{"n_layer": 12, "d_model": 256, "n_head": 4, "n_kv_head": 1, "head_dim": 64, "d_mlp": 1024, "vocab_size": 11932, "activation": "silu", "norm": "rmsnorm", "norm_place": "pre", "norm_eps": 1e-05, "positions": "rope", "rope_base": 10000.0, "rope_fraction": 1.0, "qk_norm": false, "attn_scale": 0.125, "bias": "qkv", "tie_embeddings": true, "parallel_block": false, "init": "normal", "init_std_qkv": 0.0289, "init_std_o": 0.0, "init_std_up": 0.0289, "init_std_down": 0.0, "optimizer": "muon_variant", "lr": 0.00809, "lr_mult_up": 1.27, "beta1": 0.93, "lr_head": 0.00825, "grad_clip": 1.0, "warmup_steps": 200, "schedule": "wsd", "decay_fraction": 1.0, "decay_shape": "exp", "final_lr_fraction": 0.0, "batch_tokens": 16384, "seq_len": 512, "doc_mask": false, "train_tokens": 213500000, "steps": 13032, "dataset": "wikipedia_en"}
Each number is 128 + 32 x the weight over its row's rms, rounded and kept within 0 to 255. Layers, rows and columns count from 0. Numbers have three digits each. The size before them is the row's rms in percent of the matrix's.

# o: layer 7 attention output (transposed), 256x256, rms 0.0844, rows 40-49,103-113,167-177,231-241, columns 0-255
# v: layer 7 attention value, 64x256, rms 0.0991, rows 40-50, columns 0-255
o103 098:129095164175107100099090149124146089118091094137134139126106160188141121154202149114221114097170124103159070162118167070166106100081124151133144131128154109150054079158119153130146138115139111095103104148113129094150138146134168085118147109106101085117082174106145084105149169123097148089148168082163157158196111056161158126064147103139134116148130129142132101130125101094128132124074179181108145185091182118100126154061153107120114172135168044101162128114104141104150138131137096089158093124112187112107134147093176143113194119120172114165104107088125186136151130096163121136089077116167130127144143149120147197101145047155075107144102137150136007109102126156138103099140120117086115114136093120186124155107165179138195110146099100160129176107168145117198146118136158
o167 123:140117049086119108146138116145107199118116114182181166160146085128113091066086134141097159108131096122151152145119167160124134224178100107181189100114123148144120137166139160112098104134152153126105111138051126121146113126122121094127130155096154109073090092159172141145122152124120089156194116102129113091108092188124119184099131159120097083089071089095119146153185141153138159134115196146093178139121101153096095142109103121189132103174098222131151146165100048090130139106162110102141154118198162119084129123173118164127138125159090185061144109110133099183075079132120146088161075112148138160145148093130127125141117139121126127136134141119119204165151116153121149140102129143131144167093195114114126149170081089092172192143211148141174150159104107140102148111092064
o231 088:168144090104141134114103092139113076116098055164109190148125135120139088144095125171151132184130136128109109152152143227139118108193187171155169133148142154154106077147083080172134069126136101124130105110109146122077144122087128121217126157121110154076147105127099165155036100074148197150107171186116094120087138134150183107141131125190109185147131115100145163136108148088105067101165082108120087121099151129176120164118176128079157096115121126085187127133068111156153117157159150108088128114137104081142074156073134070147151125134103145100141176123161097099110127143147110112109137085129160114143112108081065112070109139131092115123108119124103117156134180091162114114125189115171134085145157117108120111103149108151104138075176091075169142110067118162203182169164154
v40 099:138134115163150095166134105144105083105059102124190143151130107114078132122123105156102103129094079158137105126152136095133159099175130138097134130174118140143094113126186107109127106095169131142094163154121127105174119218137124142179147097122111171095108179118113131122153109095118073140195115150108102131064170130186201151151120168089136210124098165179055143124125118144071111139108170139095174140108190128073153154108107154131101120105151130100142106178089160129159133068130126110116116153126142089147048072149139132095139077132089112136144146027114082096054142138099151110101122151134159108088164075138144074080144111123064104080099156095172100122130124105104122118099133122171098054120109162160136075149171107131122115118180227141155149162131147122128051103157140
o40 106:136110127102126189162155129149136146127077162232190105122174163136185178107117132083119180096160103132175138126169187051134137095106160120115114148160126132163102152147141143129147111100092095138090149177112156068140130071121151152158086085116169127129114136166090130123126120110139109112166120090055165102143152118186128100149155139140107150146181118142177070159125152145112108065139113060203148108141159180130113139128127140164116117054125108119103159180136123128075080087170078138099108120157129165030154098154121141141193071106143167161190142095150110179119162058126079130069158109123206108082132102147114133111126113123149137100074091166146135133094163105118116174106132117141120166083085109169126105106100126130119162172077085101127166123168127132143177114165131
o104 094:134160144072145126085112141166113166102064114163111109132161161110132068154129142114190127174130166109122112087170130038109097103137108195114119093121137152141128091058144135157130112138158115112107094118104104099184105128108098066197108123118056113122103096105133126168136113156094136145135158136119151127148138137158107178081149121123095150111130134043151107149146116190119159135131180086147042169135051172078150085117134143154090096076144157088150195107148093116138145131137133109116144123146100184111147175102135181114169167105147097151114123200180145174143073102109163155091139160127158079170071126167146137176119120168103178132175148119088100122110175146185106142143142116053080159077105116127126110114073136086169129202080099090150067141131130083138109124110125
o168 114:135119020117148163133119118131085115123175138103095135112090160119092136155143125121164164156152109150087144150120076217142076141108091158141149097152122084146164088182126129129117126125103086126162111086124184130106146148051158143076170122129126144124202101121117106118142113146156218195084109116137100113156117115125142141124091136226108114086101122116114053124134127124136075152153121174095127089171163139143122166116111133080155133092112129138102127139115109180182140151100157144116115148066097054150095156091126060125056106113118088125127119072090139132094058212151111110136102098175072165157132156158119082115101128159091151096079140106135137135182118084109135078156092099116139111166131143128116124187210163118109080059116133131096134134118146133081084166133152
o232 085:069163131084153196139128101097132086139146143059120108124150120132107165139175068155149132069104136109121137133129125122133170149114114053125106132146166129187141102140148118136147111127136134110132173174135119127095127140085120159130182125224182109130169160114120094087092098123135176189151046113121084116103114136120120092111133116137187149147090154151085200112144152128119142152138156052068135152073170132198109122093071128091109104154114131153119127141135064095084154166119170102108146109128124112129114149095156135146099071128113147091133062106106107093142190176115096122147062130091115217062124072160155116124188179086118148165171140083114107217133154100157166134150063060146117122142124125147164129076151128147127156130156130107106144114124118090109043123127107
v41 105:075105109163185178141120095114085124109142132118118076100100107164106128079162190130088156092157143050148134182167154158083138153127183173145121065148119143143142112133104155077104111136047065087098145120116139118140132174082147085157101166123129103232166099148156128174135152162129098128107106152146137103112089178067155193072117130140123118159157180123151129087069135113057101101158094142163117101130115093183143152137138117108131129151075102185152105203136138137114079102124116064119151098045084117162132149128169115161150166136152149092131177129160122118106161145135131143131125079158116209104160102122137134102137124123104179117080106126116121206136156059111143108111071153103181077095101139133105137108137126094123123112088114112158158121096064159121084129164093
o41 093:131114087096134162196078106059106113145140112188146074080122144138160101145139097152086118088141097091104106149104149138106108117058087150120127106168113163182177127107106107152074101133195079096134065125136129140141125131109087078135141158106140145173124119087112118190072141075108157107122152120136135092123084146152152151089100131127126148193184138125128068115088146120090068162129168146152116056128134182115152111171135122121128171169095121154170158121138134110110122114139092100077168169129110176079113125098122107124054194122064158108154175117175198127111098072077132080176117119151142124167096122128117099129163139146063122141125116132115149067136155111143191095078139151084177129091175109143116148138174197118163108197159131146144133093101042152156096094095142
o105 094:100128149112128120081139082157128165150079106137163134087132124104160121157202145171179095108092143128138124186101070081130117142072139118168166102181063150220144054062119117118144176181124137115104137080109096159112156133140177133102109062118149105102116130091120140082090097101112074134158114100133104157078145079108200103090113122137125112139168090168176095156094116177071129107087153138144143150103145083056119131156183135134116104092126161078126156125108158115176079131181132213124104161175191171115145115133061098108157164065117100206115122118125187140153151131116099121060168176139095099101126088134121134138142113139087121198143133137122139126123117214149112098136103130144122181102100110123124140110152164153171140124140169163127122152141144077078131113124140
o169 134:196078196142120126110180195108139160153141125105122104141099110119128139113126114103104109162128141100139119128160135160113151069136199108105106125085108122087093161101161148099213120172122087167130148148140103143110099121237184126190086102163084132109145159145179147100150126145230190081088154148162171144171118136114165123146085092133106095166110123115143144126162151105125115096180094100165133072122138150125128124156116097084118118125131089112088137167150152166100195164112143086187129156166125126143110056132152108133153126129137130048196124126149110018144160149188113156154156055120122149130129156108102138109113122134129099123208131105113152122079147169108139106171158167168125138176101138175090079162138126165094127190111145168151087142147121136167136138143136
o233 086:100130138153130151158106138184204129182147144161063148137139087089113111121099082077139120173089124116111153169183189154127160111089144091078151060119163150074131157166121117117086092151091100123149073111153123160126132105080106084107165100127121092105168150111099125129124126145139136093115080135142129129118152135146111125128137094099180182117049100095113166160140159152180105181153070066136123135152120171185069080092108060169095119111109135120170146141073163108120170169157059077126136075136079078111105103166121137071135095111167134130066138136078074139136148118147125129098109068111139091161120072126161133141126097110128087105113137093113032197186124107126132129134091094125128168195100108085110115092167119132081151127132121108108162084140145076155182142166135
v42 104:100132120126120166120083150125131141139080069191191150135123159103132199192140094108127158113103108157151044107096124087146109109186142185126150176147107163124138181119152098102131107154096141147148144124143127193081119138124138109097112086121094189204120152116119153120129170091149075072135128111104118177091104117142232141091195116139149166058092183134072153164115112101123123160146099099158129165137120156174158158117129176084122090117121145152161079119071103091159130101147112110201112140130156121069194084103157107094096110170187102130123084147139158093169186082155069132131181099071085110103102156136124118087128153161150137110104173169148088123127167136095104193095122079152160135092139176114154110170148104113137103129146118085110097092134077133125154138142115
o42 103:158125208134139180165130130155150105073128079136134106134105081124137159167104084110142131138139137127102112095117170092078141139112088115125100130055112082181144082157122146089131127189146154045088101162134112105150108135103160107089128172169144098132091118120116125134083146127142119099140132129207151131159141121193153146146132156176166175118127092127131156101166101058137129121145191107141150204153153180154126083097083094119087113088115178185112057133111161184161182159117173148138092122131163080158100198139174132140163131162177099091128130109138104088101109123127172179146147120117189142126091135071077129113137175128114100075094154076060144111147170114162108124129135110156105083170137195128138126145150137102153132153127113074100130107161218163107163182062139
o106 099:117075172128147110139152128136182112151120109129105107125148120135081143146126110166071171155193148131157102186184154081120198137187096106155175119129141133186131109107166149174096040080133091103127069152153146088107104129141165111126126156157211119115162160092126037163149139130099154165090128196137135110140146141153112119136154094196140139141080082111103148062126141176090115126110138168132121104116157107102066141160134135151156181160111111085071132089095108163124146121111063134109128157133122102181089097182154137083116172093128101102111150161143198117119150162148160135115052118151124119123205127151101086144082120112142100166162177136140095131174101093126114135143123166112151161148036106132134122088175091178158073111105128127075173162078131090093155132124097
o170 121:066189127145103183154107217150088147120176171114086149137088158155184137114149136097148189078147067176121163109074067148125064145124168118127149134125095123086103123114076129136165114117125135160177184088136176164130109097118092096110071071134057080113197096115115169101145102124122110155124119124114123123113149109065108149092123078116139115120129120139091174179111172139115173172072111121139159128142136102121122115080123149151127095094094092159105146113155155069147095082114154117162064128094093149082093078115139118134098099126116109191185145122119124151130128129176107165091153125113178112160112115151181107084154104147184101069143103127119102179185085094103162124181165113150133108146114121121144124124144166122111118112122139135121050072168138039144082091079184
o234 083:131164087149117144189111129127118139167118099126175170182146122132091161080144149151137117118126150141146143107161070072104105087123150100086144111131156171088113075145120137122124155123145150190124136150164140130112118152120132130144133122077117099130200132157183158139153146137159179095180097105108157116160076127031128102041095103096097117130110154090108159173176167113123096103163076071154148141093123088194131150162157114102128129108170060108149154077128182067102098138092144086077163127144087168159125148199135131167140099159098155085083098098153160148145172097132102068107112131109068194141129119112083140145043075168123151175178079116098144142084112137106114150100109098107114113086160150085131184146131137136101083113084157147102167039122127139107138095172162
v43 104:178142128130105098049143139084141164136096123085127130109105121144127154135139133146095121130102105123133055157115153124174154148137102125161160111124089108113134097121148125117100166101122163118117162113130179089060153204167193135107134097112121146108103121121081096108182165105121103187109124130083088116174140106066061145148160135163136119118129149093159164129087134120088093119138132165149115074143151132118158115037194105099101165121143170125117092136175164175108085077205162140125168150139110163140153161114133110122193086113183130150080122157179087144213169122176134095097125099144111123105141137149157116173092125180143133159097043151181168111174153120101063181162068062109176095082165109119193169137158147119140116172150115191109106137135126123168144168169120
o43 101:164119108178183167115137107087119111130177098112120156147092093110134140193132108169141073175100103162031100147124116173141172119106126145173138168094117092140103098090118130098167114168144114132112138115130084164132109121167182123152121060148135130145130107051110144172100188125053124133140108115104102169121110120142127112134101123150130110101086209093094113133110096074177159182116127186125119087072136114090140131146089175109140119113147150088137149154107129118200084147120120128151098093065157084157141174103166167135130067117078042151112134171144133104145132186157140057144128121154163100092094105076133104132181122132093157114128113123076092078118159164155172078153112108171143149152148143107157156142112131115170169129134117082133065115040120215110139159186150
o107 093:081081074125153140185141111127143141131096132194111145096165149153116048089109196156144124077172113118104165095098102128132145104144156092179198134096183089068162102101129136152111189212104138129110088142114137143121126080232115081108129092104162161096094147162097151096093086155098130119144159117161160167105107164135129102116156089171116184138119111093126114142107089115140167139132117092170168122094157157106084138169118110146138109091150161157168099104093127156206109142059106116122099098190127153150095104192125162129128173184111169130130097159131130133044127127119237085107145180154097124068146171084118113109093108125123102143117141111133084133111142158115147126178136112094105114164102100103107085152117164091136096143122150104106132058152118163147185087150152
o171 118:103140099112170124105130130128143145152128134143124116135108155198133189125149152184152145146102097057115135083105089139094129151185151105090162135111121156106143179148078120118134141089111178131120128192104135084150163145078142172106141174136116155109181129118155110068153089149125106120132078112146105081143087133070120166179155188127152088121133144117133138095212120096147085127120163167101122135149198124133111155113144099080121117106088155126146150120178093198089195041158180156102114111132083155162115135078091069099093125118107173033136130105095112138180211053146052147164149072162153159134206084176165138091128142117098125138132155189146173135106129145159126142146100099125134084088109112134093091111173149141152098179088143146134097140141126122129119089158098
o235 090:137091107188149088125130120138110141134154111131154098152088090143124124090140140160114148133155105101133110178101121119157167140181192118139123183136093145107105116184145123132150129129150129165100154100107136080150143173125150098135111105204150108134078154102093089057108155158138156150177098048092205107150164143127135101064081155071137172114121110141091108143137071139131096132149230160152073109129142090144110130075135118102089157159132133126127095138083117075138126138174142123147171145163086111131145152135170097048083128109091099106186083116137113175144144062123072112103137101144110108154079124167165140100152189118118127118111132118186111157195083188128072172069076096171137134064144093106146154154102056174106102136085122199141106182184132139121141131135144
v44 099:175146205091143142141095091119129096200102137099099137180113080117098160162129148125111088146112124131059131176178100102105120098109156166142104104126127109124080127111131185128074098015105098106144134111162141187101105137106145167151084134157140080116148127076132111105157114109084183123143043134134106077129115094029127119076098105068125145133113085124119191154143087085181159101092141143143129116108143109155139101134135138079128146176131137142168112088111133117141096194113099168094136117138119139146119078138137196101109130078159071146093148166127105171116094124115170187202102110161102111122113089072095121124106121181149151125183124106129071140173153125117156175093110183059127134199102132129083074123133141120137130179091110106111095111082111095129126102116185
o44 095:144146110131161129106129087083131077110111107118122186163160120117142137097150083180120094089148098148116115094141112217127043168112059129118185133128098130138114170132148088133127101117089085112151193086059128091122127098167108181116097087099101106127182108126143100127089168173084195117123111124073124159151155061122122119178112106139125138135119119165157145122067150199094124082120108090100105111172199122163153105154115163109125140143055156067099091154146101160105159141063138126149071128128124092115119136117050152138137104135143169163145182101135149131086114143082138147170076147127132168140177093128107161151147127139107166203158108170074064170096155111095116149100148089089188127134127125161163187103062149164107158166115105097175131160085146105123117102133162
o108 093:093083093134163116096105141119044193120105159113098123123187125128116116169124145148163119146092041120144108160101183093099127124097089128167108172148148158169112124127113097136153113155110171145125123133096148117143125115036123136091151142144144159131136157111118121096192124105180118119140134171090149196133141086144107114160173155085139177107095154170172122071126124147110068020098167115116135132179102117062126179117142139128127101169111135153175146102118088099092168089133081146127134164110089139166183135105101090120151136156111149083139119088154099094095155148136091126063179153096103163097141090144142154167140190172094105131192083160155112166078093132162072119173158118144080179128160116155154091139166184143156157121200083078128140201127134151157101172095139
o172 116:120108163111136100100148128146209113148146113139120162116065054055137097119103131094122161140114174114179115138103088061137131125105193094133046149081158142129108131088110166113139110095139103134100107180142142146093124104151106139153129134079111092105137082136101165126165084154092070136145168150159096068136191157142169105088137164120113084141117138109120154144092098109148157203104164173242152133154124147159113101106130125102158139120118116066114137202160147141138089158165125157170171100051175121122116098130068146110096137096114108140091124120089084126161149092112173176148135099098144117156084191118108131123063028122161162138100162088140205096126170145147162150112103111153109164109075114108128143089158136141146172112167121149123113130166113178100131182126167
o236 099:112169150137147133136116083119164124165095164124151145134118154162131169151170104143111093144121150108121095134154122100141154129118155142123110204109132086098182079149137124095099136067127095115138154156174099132114180160166116145146092118085128156059108174178184144137125169152076137158188128107096173116111120148116102133055071088142141137147170044097105104149153087106189180100119152111164136182057181091156125095137121124064152143100163154127145113135144151162176145143127183106066110126092097147156087135149164184082088120099188123108141177074140107162191073134139125134144158101173137106103197156129125132176138162106135093141155123140127106148134176093120157169179074137093122125139092097146122075131151176145165179191083123201126090125115057166100170107169080
v45 100:111109157169168176115126122097090216086119103142137189117170143182097096092119133199107182134144107099133149154172131092175142088195136131100098040205148133113089137146133100103124110141144127155141173090090153134168105155141127205147155119111110079160172111165140115087133081153122167129192142111120158121094098145130154179060108119123118121125084098117119156131101084095057142064127150115127083125211115168133157181119185109150112137145115089108137162147112169113132152123121108093171137139164096106206128093139114069172098103082079131099147145119137160098158103065129173120145062111097094160158134117145097117111108125113155148164149146099104133143053079139209115143139185100108112090142114069200097118196119098117151127130161108124108115166133147127141150112160119
o45 093:137110105131113146099079098106133083164042164124147179132187125154126095088112171121124110130103102127136121147168134163133098195119123128162167116085129107099094200146133102177131088077108088118186204121131113144182136115106102125116143134126071124137153164122146134105185101135133170175145125103133181121139160060139183067181150176083107119173094158103160166146113174169140167112103138130100106151147180115105106147119228132129123185156106130109122136143164071139095124088097142117136088114146169166159220129132138128120194093130153151135124122103068142151153117133125124118168096136170118177110124073174142122068159101172157102193146130154196147114083106116137134116107225115086145181079117097210127154093144126085086136067123127131116115155131142094119122126102159
o109 096:101164099091095106153137141113116061109168153127127114124136148150079111080134046093133155128156125201133107085050126127119125122165132116134149143086169094088099165160108131119079141133091138092079098135164141100103194141111123136048103135135107114121136084104171113123215132093111115117136141172131083162186079112141103124141132130155127161076167110085126064080140123180166175153165079101101162133137159111102109107116094135138113100044118180119163139138107128178146067132092105135096134127113113105171100102160144116139131156070107133175111128141164119176136190130132131108097122151146145202143129084075099121103171071150134179090144047064144147117133163137118106084113088110136111071131137148085098188105080161145197157108102135133165150062094075175103150089169136
o173 110:136148115157129101073136166136099131082135123161112103118080143132125123136141158092090098109150143203120133101115130083128188119084092124142172171154140140099155179133120128086150115192128124166155122066142144121200080137128129092176121117140100153164121118072118093095118102166115134119103066158124145141090138128159102111123061042112097127204112139162115092155118111000119099119130104104158124095094111118137147179104108100135118108108136087094159103177065122124152094130116123101178181129143148096053085166123133134163103072142153119132116169169162099064102106122151117145109145133105140093147125132187141109142114158169094088082129156188134105134118141038107122119111117150156107104117090163107203137203171115101061150120142117154127136140096142028186113133152171
o237 092:142087129148108129097104155144142112091146116122114120136130100167128177077061114096154139124106194114092135119135112052120158092167156162134104113162062143127079184116139124116152105175165119137118192118160150111124088120092170126206112134115080106137093120161080065134112151125122118151141091140159156117161165111109162124143141213102123100129141124094135155057150138139125138138115111062167147108145180177163141127143099207157066159160132065176170097178123157114119172172083097071138133101061084155143129079157117113076102151103134131157155160167098123135162129136122166150122151123082141122099130144109084112137159160119136165129133116089125071105115089200177087222083069093143154140170217155103147106143119158185132146184105081078128101155132148146150170104133098
v46 096:114104124151112123156180062156131110130151073115141220202109124138175106112100148112120158102189144078144188076136133150144136135146108158085125095115138070086089136090115130137085154078221118121153114149170147144069139044093155057167214112094149128143136137149149157176171132109106131161129156106151132138110148132156110128127186146103121186177124117139107145092133138143131161134117177202071080129139138104108142162150128176179127143166119116093116040124097157108106133120154115134144147168136064139110102112145122086114197142133166145176119186168146132068121109111140142163159154094172142157112138084140127103154151145033138156120150138116098135148186091195167098133072129110152074101088137120106185117092085062155133112144148138106085125119122087123141131102130112
o46 091:103199082050142066197106081116129112109164116117155095145084057197139163122163078140102063104135131113131124083171122084153140098069171106082074147127135126191134172125124165128112138168151158160172122067196155175157078163082200115078129116184137111086133088115194117104118113128083141142094076125119134147104095140154141103110110111093106165128142144147104104110139150081124152122176097131184127124118107148182092096140165185157146161093128174182122105126097133116115132157150066076111135091115096142141121118155140084145108119129125121121092098100067123173111121151067123184136144128164077169144110095172111142118089121145066145120120106132069117083136084146133138151108112195123094158120115162179139108125141118084093126121164155153054087144127157134102130211145151
o110 093:150139157112110176114137105120105130163076153137163093156143103114069117153120107165185130123176117117112167185143124162117115132147138082086098175151094168121174142106158136106145179119159159115210161168108116088162130110149135166142092144102126084086078107106050073197101144147175130124178125106084107146050166125108118114145116116117166166149133174128036130139082119151146145174077157087120130164145072129162141156179136131148158141161149134081110176143146081100108160127162167101141080084151157092093118138130115180085110086163106137143126136115131131192175132218130127161145185158114107073094117143079140146197081178157086129089185127181086105122167091121116148074135167161138157182114113105119110137147080072130066186136112126102106096143102085146133157125105130
o174 118:136061105194141109129135160133126134056169164182147127052147160143077111146105179074123109138104161153150142210123096197114149122112084137175140115070123122165115100118120120123095084087091042080123155132076103125116114098087129114190089144111114153119154107106113128121182101147199101126138117135134105081134131176106137123128141116181126113106102101115115105154104106177174115130165102140145166097101142113117183101112153091092118080138184209152120127164083106129160107146137083097103177112055168072069168205082166132178146091108161137070149148171091149090170116131054123130120151128111142153085131097122094071134073125161154122072107137153148105180141121134129088161141130129121143136176124105086154146131127154099168103200073152154133170164094101109135153135134143
o238 078:153100200148124150116152188097167168124128187130132170113104126115152094098153204148096123083129121096130105110146164142113143142157175154161131129113120102101174138098141078102106140139099149143114111176138141215135132112087127103138118110137085172148086157150129184116114126123192063141133108141123144149158150120157101151130061146091141104162184104117177083141112105098206096112129141187148115121173109115087114150090110119050087134106129100152090141149133136171132079134107152188168131151160046235170159084148116104121124236085178121139131156142143152081129145125177160174152152069108086142121125209134096131120136128109143132104125151153174141085134128179103122162103064119159095148111118108135139111167168135173159110133142152127126147089145071144182125040096148
v47 103:137146165090093117138123136110077062143107137143110130175196125168156104095074100144112129176055174078109138109067090098111179114104165141101114179162103141072198102147196142198142149142159176178122167171171145079186130176102103135183113106077148128099121128145094108142131128148122080154143119157123111147163153081148144101173142123072143182100132119122139151117116188129080173182101139108158110100149150098139181120124134153131172106163184048152097138083156105094108182060147108130138113167094111142146141099114113087118160161091140118174163103206129190124071149110116131157065167159179142116102136055142131126154120152118158117101089145119097137110108110059082176115083129123159151102089122109103128157138118114095166134129153136134162077155159188142145087150141123
o47 086:133117088140150136140118100104170118102067132055189132135173141114121077102148123160167106075089131042119057129051180195179174071150180115114086170151084135132129178142121198097109114145109059102192115180135099126174113121131072120142154151165122094156176123119123127171126171102139084132158086098085194128105105156169151049131138055115147093125155088079135155121144190194121132181148155112115144108074146154151127133190111130106120099141077117130118119181117088113098136141120112118104146071144095116080146097092080161066079107144109105097121188146130153129097126132096115142149168127137158122143137129172109138168111133108130125178153128186169132183122102098094171082168124099141129131158146099164135146166120138160112171111113120104161125139082074089115111098099144
o111 086:178109105169113208091075119113127131179119098095156155098149123139104080142149151114115145108136158091129067140190147192120152095130151160167161131123099150126090162070132141065152150117116110105085121142124170172105096066095116143161120160128134130134113159128135146156072122106138212181158153155114160130079125110115188124097068133098157105148139133098116110165128095183157121112068152164168113132150132110128151167100113122085191090110139161105145132129110111152095046226200090157134117086141111109080112094197101120093143127095116049192135090065100096120140150155105148169075177125151146172130142129113117110083128090132090121122080146170105193097049084151115131097118098150109076164117109148081126106132058148116133128159106126125170145138108081147111077152133153
o175 126:075137087094144107144177105152089191153125115160058134142123190164078118125159125121111091089128149148166158094121126186064111174101076147144108154174160127157105102111117124147142167113103120120092150070100160121165142114083129116133110153065129111146081110086130081109120138147124123162138084128127196108131094134119122147157079117178139115135127197150084143131137121077111102165097067132088158170158199157136119114122141135174130161109101138131139140087145155108191147122145113080155141181130167113147189148133191070158121121129163137125115077137132122230095062135158152137153103114092128088143096112133160151103142106140118174152137089110121102099086053176169100070154111072095135135158171089134113128181137105082116078009114097111091136165068123156112184108120111
o239 079:160094134149047155167177068115124140087070168155109127131127119080160139119074136069134135208173091217139111129157136164127088204108161127134114114163153168131172148193123151151122070132175123170134127125131082133129115129129133121142100132200154159130136168096103159093138100144125177098153052139095155147095093089152082149164180084150145139156148117101134122179127120144079195127132080158140059085145122121145151162162106112123060197130096051149119051041134148086177076139134134117129117142153197117112140102096141124145159105139141156124111176103170123112111171131149038131074119140142106115148130133128155121121158151106077139124095078100126119138185138144153091152145145126137149163099108120072085106130094098110124134130138166145197140152135155090120110176135113
v48 097:169155130067090112103134153162071117110093116097111133096139111150067139130117147147184143112152107202125091154135168143097110155079116098141123172194192083133076175136103098136094148178120122158147135126128142134094064091108143108138092091112142128101111109142073117067129099091126151146093141175190119184086086156188091131125119095121161074106129099098168135159084085088231144101153134077173154128134071091093107156109124132124164144095162132123155111145163122146124202154099197165163158126100126126136119096154097172134135099109129097112145101162107129095154063149139069101099165067149148164129164113160139084151218077129088129090125126165097125100139161069093125121091125151156140108038095162102125121110098120154135115126076073127138168197165143155144140138107112
o48 089:152150074131140157100121049206130151113138135144095142106154179099084101140104112124095125135106141099155152195166104132156092174116076126089140119137181150148120103129164168118176090103134144085163119114130120080167070084136149088188141149184155110140127112133154110106080087110180145135141138139174211109110084125095115094149148095124188117155103132108144111101112141139100102115145126115144168144141125102151149142136135110121129161172176119124110033124135111192117139186056106168100113153135140157157193140028128114127103130163144151107120155128141163131130080138121101141175104129127083055170110114110123129098147127094134086142097145117127097136085167138159086076126197182110106127024148069161162143160156037119107100173174129109071160110178163171126125164104111
o112 095:154112116092073115116179170121123164102089099131161189171168133140150107111142097117121122088171132086111106141106060105126105077146061183111041101027193123147104148154103115138149150103183125178107130114124118166139156146082075094117182142163125162080130158113143131093159151123121158176140102151126088134160140120146165124092108112097128159147101106107086121170120144141058142136120132182146100180119159169149160075117139113172074113116123151119170134116098089150104106106111118087118165125087093108062114067128204081145161131058151092182112057069117047150105126099131124153097132210128139131195128104134119116149067120146191088123119108082157128127072114078174126114139162118136149137132148169119121100084125140092112149142150153071138111132152142085073106161136148
o176 122:119144145105152130133146147149140099161149092045109117130164136172164159161135136189089121210081131094099206123119125040177111161117148089131119119171071115095139130098133079133090149114154108109124090123124164124109133175137113196123134117084114099128138101092152062172126129117164085139050136124109076177143116124084104152146174136125078159118121151133106106124153149113193143136090158123151111142146087074115073116098136119093110157096088131132119128117204156080131105082108146114087125127178126125105122138226077117115100138147139155168154077188169162074117162150106191106133165045141156084138168154116164179120124123082083109099146130133120123180091119158115131117157109131159119145171119117079077105124155238156109126114102090102118112147115066110173114093174117
o240 090:144131125133138110117113117158136135110178123165141166107082097078165114088037202091204160157097122154142032143121143088116164109126102120144080130152140118149141169095112170116072129127126134187101118105139116210120141146080138120120065144125083118093097134145136160123111088166164143068097097136161097139073145124092149168118170169116135077094166133176104170135094040083133135128162082137103112107109142093123122171142142116176110180152087124126093163129174128086118136152148132189165144158094138142142132141123076071110091147049146099055133125145092139099114128114108117177096113127136183127147143155116174083109185158118150109170099189125177144137131144129104109137120139117182135068049145101108089074137157086134194101135152143131155117178106129149154156153057077
v49 108:164133106161140131120169165116079130124189121097103184088130118132143142118125103150156168139104121158120100119132102096133057147174076091188129129122146178162040149164137090146129185086135131163167130185100113184097168168123133147084100139157093129113132104106156143051052114100113152111119116130096109068122113113132103081084122126118098134126161166149165131048119141097119159131092118155138099179094180101110159089155136118150106070146091134099175118147120169084145083136141092083112140236115116118132186134110152163115137175071112126055128105083154129126134146082166177079136049119172136131120122090142111125156099166139092122153140156123125156238102086132117138116156143181104170130159130146167086108152159115206129094118116097165169144094133058121124134163115115
o49 094:135106144112157169188113101102175172116092130083087099039158055096140134147145111109166122079135080106121142131128108212158132154130120098132097114119124137085081124160161106147118143154174155106147113108138143069123162094140112097121111128138087163153004118121115194122142144125093085155170175115109139117108117157134178136141167171071109101125147107102144156117116166117116054145140154107192156115110111172112165131159076116163098113155117138160134163174172090155136100179089094162091105112130110092148159118101076144093189139112121187121140107115121096157120122088197156096090210150149122178167093111096126113168116154176098156118137096145184091144122131119104143130128131130107190112105156149177095184158130185177103111173117103099218137139144054143090090124117155
o113 097:114081120033097127160078205119117142161086141140154132080084114111152187149144198105086106151122141081176131133099148097069173122124149097086090131098139141085180172133102121111131085135148145139136157058132163217121044117135105173145154169132129167162113131131110124139105142093077113138148215090070160138195100129154139141115138151132086066109140176114062158107167186138162070132129083102191143125158186159124098154200125147095140163153041124194125139138147074084155164128133142151106085115081141126144105122090129090123141131144109118161092161126126093117107135122107137177125098155092137110111078123139074177109139124132085117113127121136115125062095111074166162123108097084115141149108130118132110149113118189127135151138150107123109142083151097147090113111057138
o177 122:090163120169109101086123137074142123083138090154187115147129175117126122060123093113080161154168157151144139144100136064125144124155111113131137152160142107136131086086111104155127095119159131176139098184108161132109141132170096077107141115150143149105164170100162166059130097157104104114134091125153116124119181084169091149082140113086121143112101150152151070128065151115130124098138194096112048123117057115146168117094140133166154101088160102095114091141102138133101097067156088125187169097186061118165100195116170118166128081099123111077129162124144121067119151172141047132147098166106116118095148123112125137134107131066127119114076098213136179176137164092081170174133139168131101118101120114146182106108127047073173134101172163112221152158128132104119146149156102
o241 092:107117107144117099127153145147112171093141105089126139149124145107131156083162129168145115199155149174121150080093157085155065144124122162138102101165132153144110145153072121185161102133042137155152145188110163098120150126139098168132151152114129154140104124097143059094066158111203198118108112179127119135151089139113029162161125093152142120144110169119162124106143108101167143099189101126157084124109132127107157105137152143108097129149133135091145095144115189123119174093139061064104122138179123102136197157094105154165120133114140132132179037175140125125155098109159081075103203170106072157134165084148150140148142104097103094133151131142155147158142105138122096149109105169087223126127128101186138178105210111161123174085125144096173117100125085134121047152125171
v50 100:083132102143175119122114129109170099154105120107151157060148142112087103117067119169151149119129110136132116119099166060162112165175131178109096138121078113108131141157139110157157181133159177161205137118160117110153128148077067173136108205134163143119155120170116082150131139083099103132127102125217109193086130125111099170178134128173101128123127153128108180162138111121152143147146196119147156143095108056122112128080187133175110159141148130171182171089132144129148135099192149119139090150105174095122114115105083128145140176136134122086135142198192136123129138094169114097123112126122159139113147047139147148162090137097182088069171190105180099094114145156169118134147080135151181094090166079120116120114069087144151159129129178097101141226132098161148189164164150